Each number is 128 + 32 x the weight over its row's rms, rounded and kept within 0 to 255. Layers, rows and columns count from 0. Numbers have three digits each. The size before them is the row's rms in percent of the matrix's.

# layer 7 MLP down (transposed), 768x192, rms 0.115, rows 44-60, columns 0-191
093:148056159118128162108085101082139127159146097097127170126161095083115125125071078111139040079100125104127091145069140135209182137108146122109124129161129133123132168183080124132163120089102088126138119194175094116128121127154158113166149193103112106131102133141197155087177110120132107110141081141101130164118133124157131164163118153215078179106075128151121115148112106149139161186132085102150142132057138066118133157156131120148072066117146116127094140096107107147110082154135149174148136142111135112119072153087089112137096110187131178184100199111131124159134180201131143160
109:120128098180142127116093183124156167058123114092111148100145113108166126147111124110138071143106127136186125094150156213157115134129128103154176127140100165144136117126190091127133134216133092162115107173188175140158190092141109147160109134153161128052067135109114179146128120109091103104118067079093146132134103147155070152121089109096145141183123175125152096131121141083033137110105161112144131098057114144117131134073203098073126144143142118170133140115109159136089157146101062142107146158137152101106150111144133146177088162079093121137122129096165127129105138219060154102
114:048172137124113149162175115178142112124125117111145132104143097058068076072108116109137135130101173087125137125110135142164091129153153108156191067170135050163153099132162120190111184078034103192114046141122145179093127087131108161095124174141194132120123118132123096092090129132183099149079141095092165145132123173110117151152089170113111125058144140118141164119157123135072163132119144117097148135111166115104143159123135117151119193105048120184139144167103161139144147124086194151173105122184159151104130141112092160169154148126119131135116143119137098122072126113156075123
110:120100137092164131133133162124098146129114169082112136149085079120164124142139136112134069159114180164078088125236119136148105136153168123158152121155124131127094130148116081118151126144093097160104063033125078090141086133085139094132149113107144099121163138124106103134163135151132098146173114122123120182140127142134134185125170141161119109167104064196142143079052126152151187097133134080084161177138191097103133118138169131137115129165120131118052134096125092115135166162166142143090095131068119135148103162119171114130105145136042194104135142210049166123114195137142122123
086:103062081091149091091112145140182187095114121168111130091139139177123154087120152144144116190163042082174083162117088133082123068129099158136150157137083175187139083118139151132122065186120137135204136085117128169077106124117182155144172144087124133133141153141089146153149124133130133158100155130159147117111138067086195073042151157130137135107136084111143128150120214120140056164167114119121121144146103103109135133149140083083099100123159145162101156130126081138130145154103134170128096144149139104185119107151146029142148128092166101126177089118157083149154122104123115126
102:098131062106197161172041142116107145131145113128141118118141109174139161158133152187154090143097099113112104075134088117114133147143109136085084142169129189127153128150149128114152171092209173042120061137107164120051133132131099150118135117146130093078160135121096173099137138140066120137108143144111084158121123152124161096097119160092060102104108104135123113133082143159227157164137102099173127189138134080118184165123206129116134127135117111105178115144111116182104192108155108111143120106117109097099211147106137099082130122160120114109082111168128157140108090190126144172
092:085115139120115130116070111093150093120153096153086173127134141089039222120139109157143115098147121171121139129109113153114112087145089010092133129100097173168147168103086126166155108121164087114139110101122111156042076087134151135157194164125138111054102127127120160154142086140082119123164167142111133148126126148195101126145131144126106129101147099105139152120120158142123175135116115148146107130134114096079096123115150152092144098095128131150120138130118180115094141214109143212162124122250061187139165129133145179086137153124117155166160079111140107127142164126104153138
101:121080087081124098090161127117123139116137133131140107133162124138117102099152069165155134168111169121055159107085082175065096152125116071072115081149163100087095096171079119151194114136073114146129074180125152147096126181079151126110080161187128143130182143145149125150090145196168139146120186118151108149122137113127164093155155086128125160132120091150092140185070099128181130137131118122144077117111089160170137155146141098172161180225116140131114155119084163093152073098128167091131106120130194130127151143142077132097103169137124100170177172094143110100104112052150144140
117:089147166132146169126164087126106129133131171080067163172108124082117110136092132176141144120081118109103114106166123074148172147068119130136118099143173076166165102117126121199113139113145093143070125153074123138134119115155099151153131088081101069117095124074118102157174174116124098147121125119115101140123155115129142183189138151162172106132144111134143189121132161136123122101138161118161109108184108148143079142152101177122146100099124091077170152070073107136135107073092195106139173180122129092174114182165113164062067125214149105086114187161109207083157092156132129095
080:142108127173121136098161102119173203158168122184149134157082156130172118149144089110131153073189130172109167149086119117151138135134039128153133100114105125104094175156120117082173075094131145126157121082169097145070086139088109121141078162166130172199076170197174102164138127129154084133107134092107121118181074135126146103131132080074147086115161096137105151090132181145093142116094158132077168091140091160102093100177144159175112096138131147154131148102089182182148088158104158085146162125187136099111138115121077156163096126107091080089144092095162119086181126085128130124
100:127120147102111170125134134166127131137143174153188129152171121092149070169121082124186098152077105111179098113079183139117097149096131173171142047119239125169163123166110154120171138156191132159111112062148136162124110098134191116094089141079130181129126075144075089072095155077184134084174100164140157125146108077111068109172120113183119100129180149177123110097101117100097141135101125100175106119111097112127102125091081122151101133159108146137133132094121160171112112094192115147110149146121082103121121152083143106207115121157069166158136119150116136164124123093126114094
105:116119131171089159093147069102086055171132176119074153163137138083091206091158092182108123140116146127101144127123095079132139149086063085117172068091132166163140151126147109120140117122134156059149181145185076127137141139096123110150083194128150130144145100090126100170113155139154135081154072101166137112160171125088094117151100145148076099079127113154070149118169150142178132154122123143079153123124132115175155082112157113155090126142070137126136118106090151232189160129118129151162138171155105107171139159105116134134061139123155187128087124055111165109161157140124109091
108:165146155081126106127139147148150081170080163159152117049074154151126176110155087141138186143136120154067151119199121164152138095190163151159123137044081131123145105133125123160188114094122090130114140091104145136117153138140122072121116146123172186153109127088151157104111161107123114134156156163209168110144085103154128116123156100136106093093135124185098096095079112169113166111087139114111096066141176132203137109189210111121064118130088148151081154140093121160105110136108072081068104120099153194133089141107092148167170133079102137109126110085074131145107143131147148136
093:121091082151136102104070105207124034117163162151146144076163143105154141132133144159149129100124140059090171098145165131129056154133124109138167121135151130132189134153110116135163140150141110131158128110118110144109157081112165124160101121082128133121127129138154122141213095137183167111132101075088142143157108154053162169125161160151173153121135086093117165080128138123195156158089083164062102117133095037168154139122138158125147136044102123153183110165121097193132209117137206092108106108167110122120145140091174128113089120140118136120125071136121111139076101098109105122
088:096087158122168070102136150139149141050134095090167099072139131171031119114145107092106126137134119134176096130115123124149154156152097126084095058148147100106162156141079185107160190109116093100087112120145129103134188076124149147152104104170143106158128096150212157099101114132194112125184099212064114136113135081144115177200103067133143118146124127101100140100139170116156094131115111159107202151123055148141125113168110171153143152136149110162147090121127148130101142153126126112155102103113071180128118161144056114144125159183156129144190137072150129148154097109134117159
095:149153133080076116100145129160138177131104120168182094109136141135082182111099127098127147107132114149090108210175126141161078107148149121167115119133171106104136194155099124108168114192133119138124126116103081105115113096121152149115036152121126112110071156158101174165159165139128165089135146127218126142174115083125133172123165092182102089086149082083114160193129076083166109156171133166134163155126084146119101085152123133178087143081051083115123103155135130143077164176135093099124118134143109094163044092136116105085160169167135147120117176065145077136136116122159130138
111:137196110114101112096154159194139100118081161114092124155112117140123113110111126142138138129098191181115114159111105172121093142070117128154129166102183114131125162120136160155106169136062143064151068135178139143120141134123133186100088128171124160131071103141105101150146099137114117123123099112100120094136087094151119070138117178081113103184191082084135114086120149127134130143123117087118099136146087132131097080097126167110149138090079105208155071153140195184117134130121149157125086140194185105054150149208079129176101172141114179116156138097197162077082142109112111177
# layer 7 MLP up, 768x192, rms 0.232, rows 45-61, columns 0-191
102:158112129097163118132151137118144111134151118141138120136115125148107094169120124108127151107140161140077155085073115165123125056101111159099065162176108107119210075137142142158173099135128174131071112109178102075141119102123214125108152089101128131184105115061118159068121148098178136163133146098132124174186177088116139086140114123152165127119120101126130094132092159148124176116175134139114110125146124106090122144149119166130068117104098090116123176113177126095097113105139110090105159092106083143086174135150091234228153137168031120129134144100181150166165129073157157149
109:097090074222188135154078116100050157157170097140148137096131131142145138068077075159096175113149104124131167136147104101172131195128073177208121104118137107121060094150129141101137135130140169099121102154093097159152154134086130162121157119110138188115088138137169100128084129098145144143123097120124150094140119120152144105160133167109164187139068182118167172119135144086092159118152132166128106112191149131137131085113154127102139123094085095126085211143067100096082106115128104176097078127140137100137147108154150146097187155106110152150127106114107179076166151156116089207
112:091085147101082144196130103136137133102100150106070109142213115137099111128136122155121142170078158144141127179141099146141078153061138126139146116186173091113112157145120157114087165137145098178118068109113135117123067129143083170133133124118079135126170139164123085125140196176116188155137169096104124159161109062086144096149163131137157151097102070082078106106125170145156141099134083090169113114179111105137112114109140154136108168137161103146133125070136172154166160157128092167067141076118159178177166108095117158074129113137063162181165136144039097094084113109149160161
086:149098142118168181166105155123047101176083163042123116195127165074136082183104115122136118147092167150100114146155135147164118148063115129180150128142138121077109119157134159125113075097183129156126164135125132069169157089127102113168113170070180096124118109117102127084101133146097163146131096119141146160152131145156115160115166163159112143096109177114109110165104118144107115074136079169135127091130116121146157086113130113190141172093125116139090104117123077137146126117102122172122169104127090171095105128085216139164123052108106205102148133129096121125196196217158151119
107:149104114150110143116184069198141107105076131092149128148188120101118088152187113104161112055070085146125138069113132174136134152100118171190135121118111067108057131090168111131150110144121093139128150140162103124090156117128160147106168132118145103173080144161131141082163111159162156139147082147152123091125134166113123119156130123121140178153149120156050170182177142141136120164171081105095111149162178106076079124092151147080158104103138173165079126140185114063124145099076167129167146142101109157142091111104087182082091097169115112168155143163139141150154167048127071156
099:149079130131168124139116108116164117152166103119107137121107143127155150215076078128113111134146062128143128097083097101059131112122142118086129104123104139145122150204158145157107171174120026177090154107107149200096155149154124161105151133120157193098179101078159118092163150118158117091088131135133132132108145101132067129134151163140154157110133120108105182115146142150117110130141021164113135099071173120111137105152116127117185052150174137157104156117134080128114126078111184148161100141148116140123105153083159076146165178129152105228128139162094173134137076111089100097
099:140110088122129133151137117166145134111132136158162067087117197089132078097136101156137160189097081160072159191158130140118167156128131122112102125236136115096117101134158102128110098139116100125110142167083116118080188140140167110106116149104131094123041141141100161112132105115120180102127198122119120079144104113168143166206164114120156119131084103104171069169098143094115212136144124132175196112121062127153202103091114119153122148149120095117064084114163167092136139122136119166097147092123203166104097119108155153150111046137093151154153110170160099116129124149105111126
112:073136112128129161123064146122135106111157103106097105182175123138168132137098092088100090101168140144159180120101123139103125092133148154123158156058127063122172137092127169155130149172058158088157177097127144116103178165036147130158098199021169086144140166189137126109167163077162133182159144140152095135128125123147073126130157101147096133106120125159133068172137137182164104148137160087123130113102137102058154115129122154109118143046132120090077086057097152165112163166141077107106120156143140128153163100157135116173146169138144147114114149182134112092154099116139156118
084:094148096136112092103133135162130142143159135120135139121141161213105143149176126106155128080065109099120176135188109130163160106158115099124150114103119134094115148138165064148118099106160109142073062109089154134118127098137133112157194164067179083130135102098126115114137194162140126140127144069083159100114149127083088063197128133152111129111071193165135101121085147145143151181185174162166100111099093158160104087163112116156081147091119085158094139089166057062166156098146118163129185133083183131079153143139167106100109152127110151124097147177112105133049098143142084137
097:169159155149139114087161117050146064132095112128126108105124153105121112155127121132108172131124078136105147068118142039082190116199125146156124142112098106097145145140158150113102058098123090124125169102089125138176090155078112135137129136161087129210168105138187120109082117124157078150056128104135112103186113184090119173115156115126129173151117144140127143187089101169160128161141118134121160108191170077099144113144092177146096089126152055168103127108073177128176174123138201148114182100110062125145094117133160101123142144110083117139181136160123108151178128106109166144
103:146142121136145149144193114133048190070108106092141110094114070128114066125125130167178138085109159121105147156164152144189124157085103169107080162149118242123070138156087123137137119114087172113143133147116122120145151115116132172164107107072160090177113127114183140109095098108097074117111077158151081128112152101113073126156150147108149121160134136163126100100122159088104147134159150096141120123105140183182122149116167129140117194138168157135109156103089089202079131101139092130099141125108100165159126124114114206129131104025113090101144129088161093112120146166178112198
105:161099073090099126134130123104119109113144070142074135160138143108045121052125106196113170151093155162111073143135126079092167135065075148150098127096139096182174143196116163156067149111059150155112092068133154128144136152126120136113118071123132152145137114143124142105113156152127181172190138144151149183108146123152140141142107122144165152120111111097120117121142134136103125102145142150123131069105132091173133107116198157101184092149155143097085145078105126100156170072099131117098153094129134147147133168182213090105081167140107113189158092110083164094169131149073185183
100:151174137138103169109099081146103112136099062119119109100118123179156108103193133087108124145122191039099096133104138162101151097101119139144130156145159116099128149130175143154101165122110078097113134152108099144133121138146092142123145075132203120123098096114193142090178119155096194147102100082139118072123089135131165173102172099114104188191127123102180132124162153146193132141057123122137005104161176130145168153099104107104122127149110071115128116175193123132173170083140143095070157125157141146126115126126188144191154079100111124108149141164108092148164127141159103092
091:193106042099126095139052042137147062134185130163116108134113099155185134150130147129111118152183134134096155120094131124076102148104109158098117096128098138153081092078157090117088147135119075155117152187106131188133131187085083136073150155144133139090105071101107138110099152138117079143099160120119172157089117122130134150176157156088202093131104111111144110085155094091050163144103094173132107142170180089166078133078150131129135127118059201107102130092169132130152109138131106098134141185152099115189148162111109135125168133165139128150153156158124127118121151196150123111
097:108131121128107103148137125138144063131100122128120172128128131171165120129085138172100149103099112101160139171131201112115150105066128155087168200139073132085183098133109129111103130152168168083131106095137123137142169169145113116162127110164119152121154087107100087143153146097128091119170165095121117084135095129094095087109125159112095129147105139121154073115146105175119093131156226119183172112112128067127110153102125133131131129101152197244129139117164090065163068099076088174113143161093190087085149119124134161213133109108159144180092134175121190101143120109105121074
116:116240136103089165194156100057135113083158163134099155159155156146113112135119163106130087105129132083069104079139113109137100198103096061161103134162178104174098121119137158122079146141129131110123119148143132083203105080111100191106101112115150134101112150162142133084165162130118087102113117141110122092105091116143136102141130070113104149116193077124109113099092126164123108144113126119071140088111088115129110140133152170188113143141152133179145151129165108138115092075158135164109096198109158135114078204104145156108173150085111138142103171107217179123165181165099101162
109:138170139160105052092124103119125125085155115063110131120120111160092124194112073192197174066087149130115103094140175157116122117068129171139098104191124084108173121141122129144173094119088168214120126135126076158135150163126110146133131145186129080162120110065108131129139099093146076104134128106134115174137201170144123115134095116140144141142162134136136093096100175116167131117091158131152181135120073123146124164197178118102124168125143060141112127089156122171062137141181138102125088099135134112088072156151125098180104076162101095074125204144139146086166105104140141124